Part of a small language model's weights.
Size: 14 layers, width 128, 4 heads of 32, 5.83M parameters.
Architecture: RMSNorm before each block, no biases in attention or MLP, untied embeddings, attention and MLP in parallel.
Training: a variant of Adam for these matrices, 256M tokens, 4259 steps.
Each number is 128 + 24 x the weight over the matrix's rms, rounded and kept within 0 to 255. Layers, rows and columns count from 0. Numbers have three digits each.

# layer 5 MLP up, 512x128, rms 0.127, rows 105-138, columns 0-63
183082131161110118126106091125100140113124120132085172115148112113151110165150144144155125125133088093117121117135146146115139125137113114103092114105106127145138142132136137107167154104089121
139153118167112114128117135132143122102152116123125085129148102100106111146141145147137098123108122128148142087107112076104149083161150106166154121183169137159144175143175089146068132161152134
116121148097088142146127141109141115117092130139096111143114129135120143094133115140140107171130121120139139097133122112116161122136129087099116156101152111111103106140126120147122144095134102
177165158139154138118113117113077096157103108079122147105122091149119156155094130090140163115099118114134120153135145115123115103152167119109156102148123151074132117083107125136112133131107133
152135109115122128131130119093073111085091167137085129084103129132181182125168122130163149105097100148132116151122159169127130104131095149137128169147114123085143122130113139160152094139131101
174089141166114156096087141140148100134136131085107151127106132156119100106108140123110086119142129121111153152117131107113132116110115183133100151145096180127138093093129088083164102124136126
128171161114108113145119145123154126141096149128125140146121119134128117135094095158107128139166085139121125163160101141154133160173067112119112176173120109133137110137129163115133072103130103
163091113121100132100132148143128131103157062096096170140176134077133144109134137106151118172093079152089111112119142119149127095125137118184149121109119106114150139142076116143124123126122129
143128075118135110101156115115157166090145151077151119119080095124139156132124113106126101084092154131168164124119130099105074112104100074115135123094131121106124178145125171123150134109115112
104148128116100121175139181122156117157124080112158141152128149130135148138130127148081170162171103118133092095145137147134134124138121114149150152125082112141062127165119095134165088148116158
097139127109125164120098130141103136135117146150072113141124114097092193123185134096098149134143145126093144153130136134134163116097130114100137090090106130145151126086096114162081146129112105
128127124095115116128127159075111150138139110080115162132133149107116105127150141173146078164111111129120112184109125130107146107132086117146136115089158124096168094105101073148156105092116163
138102134106138130110112124100168124145074136128110117100125128134179103144128119106135153119144133124141152120131096112141133130125153163128140150097101155097092109126108160152192100162171097
130135140129111110172143088061121123145135119110150139151106141138141126102103086107140175115162148130133133119119128120143145127150119167103095109127121132123055112154142110121135079141136127
146100130174108126136158095173125145120135108102125137122126115141157120154139096132105159115113121134158111128136102130128146099131153108124141116149113137115153121131128115082120112116103142
120116117117100113117083115168158148117115136136141104113117116163164123099114152098093122138142084130165163138133162135124109111181109139143173110127120164134141120128130146162126117115122146
143136153108093176103085130123129179132106129103160103113113144139134119134086131153114125145127079089114112142153146173092116114131116115121117127161112147116164143135145121168104074111109154
103109118117158147130145143131103167123129110149128155166107111114111104117203130127143128131113137119146140131126125154157139109128159102095120123139102116122141124096085134111142160116119140
085118079119165156122115121131133146104146140128093148141164112125113139089148115117090102124136115163154111134095099154101137089149063129169095115188151143113110114092128157184170136155144132
082084156120150144097138122140149065077100106141174136120129096129108133103144140117068107098106131118130080155121161127116093079139162117142150117102103125131128102148077134167109115138185137
133126188108164120104152125126116158142112102135133124146099116147114176090124144141156187134141111144159136145130109112124129124139125110095094147146096109183186124132143110129111117143094122
116111104175125163137113121119110121099138166106092164095150124110128170136132104123114090137113099117151134108146125158111122109162110094150107091130126095101180141138181134140100146137129122
118122154117124139094098103129113134129153130140105140138112142154143118119132121123121099130120174128132131131126125138149081098128126108138116104128099113106155113154174143103107091158142130
101108138135085140135121132154142142136113158200130106124146142141129101138131128157159103135129112105137146117131136100162110133118143152138108124170114169175147110127119144117143120100121102
096138128129152148132135142149149122123131159163172132141117090113094189142144140136131088090159093108113106165147115131132117140148101121126157132133137141148129176113152147128137123108110145
099123147101137155106135134126121123112117124088147139130150143128142126115170134088149147149113146148111143164108120104124180130147165131159104074130155129091099134142135099109118115110131129
117149127137165151153158137105132173118131150150117111135111135076142109160127137148120207155162090150159112102124108101125125111159132134104126130107179147110075155137141119088140148104142134
102141082124078127152119119128104137140149153105090134146124147141116146093127142164089131135124107089106094134111135124135120082154130143101112153141158137152136152098153122129161156144145126
067116151112125084109142145132117133113172140101132134116139118121175144146120115156128117109120116144098117134134165110110138137123145136090104108117120138144163128143161146103160124128096079
116147114115117144138146166109131150136157100118143103149209098134136138152067128115074113154177149109140132100142124127093122161143149096123119180117129123081080134114113111106093114151104051
115076108153127075145125152138158155199152141129094128103141103149178083111128133147115124110109104131138171103106117122134117115136103152126145106115113105118085114156130083123136107143131168
100124120098123127149119135095152119107104088131082125129125123139119117133150138116112156146122150057067113126085120156136112161137133170154120129110114171098110156123102104157146131131119152
095098114128158112186126122132108131146101105178108125129114109145148152159144130117138114165127110111156141095117116121101142142160134153138108118133149132155105129131125129115151157151166141
139142110149145131136115114147108112144125143142109141140110151125099088091151132141122136146108159175129097136144156150098086103163079150098096114162155136119133158136107063111124143082141118
# layer 5 MLP down (transposed), 512x128, rms 0.126, rows 105-137, columns 0-63
135128165115168166139103099144184121111121126102098124124127092106106129125150112119160126150128180155100108068137127121140153136098156117111119125145124124115110098097143076131098145141149123
167146127108117092187145116123116122137113158087130143132137076185096120107113137142081114130142135123111085147124096129123140151126095150117134163131161116115094106108111129091100126145129095
156117141138145179143136110138185070133153113134075097149150130118140108132140152133171123094122144140137154111134141123115137140153125174148101170109135103143125136129095113158142149138109142
141153059131118153188168120173118106143106125137097153117137114134132125126110122118141093125099121081131142090095137118088108150148110144108111118091131138139147150150130119079110181081133143
119106097106156132127152151127080093085095136132118093113116141106182123106141159136145111128109060109132131152131154142088171121156126145130142144148135144135121164137136149132093085125104126
126163110124162120098105118138135112089116120127159127135081127122123091102144131140126065118126153164086131162092143166134114138094090130142150137145075138167135131109140147156160107100145104
120167128109125123083116161099143068126191140135169151157147130134075138148144192129142097133089104140139083196134077119147156139120130077162070129129162143156156151110116162118136124125100116
145125117161143094114134108138106139133098076112127143103126119102159160122096123130165145139168123112072096166074087120107137112152123101105115136114121120130115117127115106097161135119148123
136134125123135135089102187139128105095138079161118122156118105102092150136151124138133148149116175121151142110163115143158122099091150131144092136113146122145177125123064128164162145094129129
106161136115096164174141153156145171139137126159119116145115158091093143133134106140126137164140123113149129112128107150153082132121131172133139100130132071131131118137155139151149100138161090
131098093129089100141164096141134121141067133123126121175143093121168147096115132102123124134163095135082149134171136102111133129099124135150161120094124100150113123149140158144138130118136124
133152103173153114125147112147122123096152175124166197101115131115144114150098136150116113157108142074120112131126124159087090180097152125157142146152101175112100132118107142104119117144156088
137133134116118153056137120185149102101145145146165124157147088146146115111151122104116140126105141111123123109175141144157124126147153123140101156150136136129138135115142130130132134121140142
141124156089136092174127224146150111122135111160162121131115101126140115162118111132141072147132153151121096163136123133151131135124099130133151113126100156117148097121129134126118125081141137
120129124125161131095068126139136119097168105167108160100165117115116115140132116134133137110162130115073119110169154106136135141122157153111105117136137075141132120118129125129126104104132126
141171156133116107091107099152126139075157160127115120138087128109167105136130127096130147140139094142141159148108148084140155168178159117107127099153092151136163124094116100127143126109118113
125133150105105110169139111160152157128112142138116087117108104138163138161114111104126116127109127122141106109148147117138118117113102187140133154114130134139118109092123106109110113116121117
140156125133105138107118136170124143122144112144108157162098117084134191080119149118143155138118150122127096094126149135127145165120108126122087150119150138081144138134098170084164127146149124
183152175116131129136054105107170142128127117129096123128122141090100100177142128102151079129154139136150106131118142138114103107106127116129111121097119091108146105113128151164136136169089131
110095158146126161091147139127138094158118123138132133135146074133141145122098123134147109151122101143109122123165126135105108157141182150150116162157150142137151099159172128128105106137147116
088137095138146105184128124155107147124108135122123128104114112135131104127146142125093112117163103140131105102141102105142145075143111150145154115140109130157090126123140122151130131136159134
094138153130114174177129167152130119151135135112094135113110108124115148139116104100098086135145096154130153108104104170134141096124114131133116078143116141154132133159178126126139146120098124
127144133105090120145127141151165112117107127160137122131138122151135128097096112146134108164158111131100125150147131140118132116116105162124110144120126123137116127132152115178099139137141077
143151120146124140123107115144119126140131138152147136125140124152116142136189170112124121137115129134135127133130118139172127130148130129144145122117130130156123141132156128175119120111116132
159108151103130137151094196153122166100111100142176134106109115141097118164135077155130155097121112117129086145142107144151086151127100107133111143141097129124140163112113135121147127100110146
127110143134161160101120116123096162095154161098122108156139117096143128131174102077155111187120168135164099107110139146144077108100093140114167104120145128103111105141141108126105162128112132
150167123133140161184107104157141101122084129147135069131114170109133113135074101134110106132123109154107124124104149166118156133081106131109148138138088109137127152126111099123156152135122093
128138156081149086094137117137125108115119101151170149141155122197110121106131125119094132111135119118124108133146149116136144114115135132127090154124151139122125115151149137142169119109138124
116086108079115123101160071124139115163128171139066106115109110124118146146132130159160127128142135153144156102154149125137097115154132108130131111138170115120162114123132129131144140131153136
139146096147139120132114107196079141114132135111150135150086145090113119076132137158171139083108131142119117134116143141142111086103124113121108148110102104181112165140102113117181093148127124
134144115152132185064080098134148126125094143109094158087113138147123208153116095113152119097126128175097108145139161149118116128160124118102131108174146087069138128129106135111158113121150140
110149143181165159113142132092139117137133146097115144125073123110091127173135147134140141129103104110122138095126161126078117072122169086140143132122084162158112129109131137122102089145134129
113147119144146090142093124121151135105169097142112096101141115119116117104172077114131098138141143127164166136137097131118119125156142147107107113108132104125148124153130174074158091158118112
# layer 5 MLP gate, 512x128, rms 0.141, rows 106-138, columns 0-63
109095109148185106120172101104106140135107144131140154096117148091137117125126147109160120143106145146116144133141116156157130159113125119079119116104092140152111183113123129122161105164140094
114120160135111137113138109133127170111140111156207124146140096070158167132128103125146126094146136149154135128146154107128144124128131105166110129104164125157136153113091140083125126135112144
143138136144137129166121123121130132093137164105117162136143101085140094123113096165103154138151087120067104155142167184095124119149098127141200166137106128103125112128110134164126105142144151
129098143128161116138163121134138108138123111110101121105146131134093135143141107134135122143128126125129149134116101136148094131127124141115119109117167170177126163141190154085124141094123120
099136142107132114158151113146159191127110135157140136120120125071147152148137130151132153170144097128150125148141150122123105061169148138122171120091162118108126138112093118168112137098140119
139149092087130136172147161122109163136106142215135115189109115121185095156134156166135090117117176185135132145123162169099156155119086103108136113149139147174119125150095147111126103116162113
171190143122166160134157135136133145138112155115115107097163125110155113117098140135122101109132101168130136098098133087133149104153124157112153124143131132148117139097101087145118118117102169
081135137097082107118122139056172167107119103074113102138153071130123127148103108097124110134111096114105173145128129150076132091126163100101121156062140143081110159117136135114136172113128125
168095129109099167128132137155127158121121165163128122117096141054130132134111123156141088177135158131165139163137110143147090155159137137131102134132151086116145132101171142097105142154138063
128136092119143156095098155140156131111124145107111167142145118117131104121127116173154136108125122118195160139135129141141125111135170139124122082149136110143145111110154139132135129104179130
143116151165115117145143131124100188145095121105112153117129112124120138136116138139145113107103119099115115110104115123084135101176090133109142126178128133146168141090139109093178161148143125
108128130143154105139103132134157124115107115109093118111138123082147125130138149145136124148149117139122162132165133122107115123085158143166126109100125162092103094145105140107173113171177090
113133089110101138157086138121135112105127119138130129138079153151129112150138142142134118127097125159155123179122128149121100125108140119121133141120126174104139072122099081138159098125144180
110153128114147141130148135143129163147122161120145101152158130125119124156086119140141116114150128156131141150095127120122131104160129118131169167152126152153144146112140115130136157122103195
116106102129142147141134151132169125095103115169162092125171085081088163139130134115104143179147163139166146162153105158131089137113106091141135150122131059122120134134143171094144138099115138
137116092172139129126127134127118131144119119070106116130143128128108111140133172134168108135129095131131151132124160123152161158149104120112137149149114152144105138126144096137138170095117123
104159168145178122175127153094112127069161194150123106102150122087142121136145132110128082091095144127098152131128124151124138106109118113141163127138151124122107113106113185148162141096125138
113100128151125117159124136126147151166162119111101126119125122092157116147190131151126116172120136127127165080160125108149136114114135107148121128120107071153102118160156140118102158107137165
119120139091148109132139164104152121136098111085129146114105106056101130157133131154130106143140141092078110163132113158121128162128141138140106104137096095120143076154077146133123128119119095
115140139116109128121126128182153122113113120154183160125119110106115100134143106106157122132147117111126120127133148139082150114120130128120114142130134172123129137116133107129132129150136124
116137139104113129094137145128187131168100100127162082132135162109160111141139172135112137109143099121110133120131127121133115134115120141125124096118143133153122127097102130166179131074108110
125123098134154141127112114136133136130130148139160136114116111101117115169147136107147129096144143169130165099145173104140150110124158138100121120105140172118113132108180109132135150115115157
162137122142129137136137169109113121128116187122148115130107147102155114131124144165159103105113097145151137124105141146135148123149111131092142098115141139147101175109090109128118112105142143
111105078111120086169132141145154142147134106144156111147138125119102130147095137173093074085095140099117140143132135126108100149140143139161142133144151131130117162107146134095119113142127144
121149164142079160175170151140185146102105150153112123168125091073135142135138115186110125133125085115111153100131142194108127157147088151087139159154140090140098154078135172167106109118106137
123146138136163154144086132128138135137111139150116080145136148090152136102096157127145082151098119104104141133129111153117131077143092174140119134092142072118126126109120085132159143114117071
139137152127109114118108150115075149125136123128134171146126106121095121112118107143114155138107160078143116125137179147130133136123102154127131128130102126152139138129129119136129113162136124
120153119106151166131134143143167141107137094101135135151125110093142142110141110097187142162145085134103127065153131165138117084156111109121134085130130110137169145126134132122151126096115141
148093132123152191117109127131176141107151113135130129163131129128147089116123116164123131179130107159130133147162118100101118083138124139185112102151182152139180116149176113147113087115134088
138095159151125117136113118152133120094124177109131198108141130112116147084125155128139095094112060115112113123123127123138122103141078162142150096165102124126187096079126124155192085160092097
091142133175117144137129138122121129129107086122101099144085091144076125153171152113182103146132128120099130123126131124127123130117107094128102099106138131136132135133177128146116125141122122
132111153151146161147128136134150128131113099158124150117137105098122112142143089114140141119095115129129163148133125129099120145127087148157111104160182142125138147159168100131111126124163127
091111113138136126153186123124113143103110134130175152121113101112169171110116102127131164119134088134119157147151116139134128145144142088135167112061125139129107142138136149163113135149134151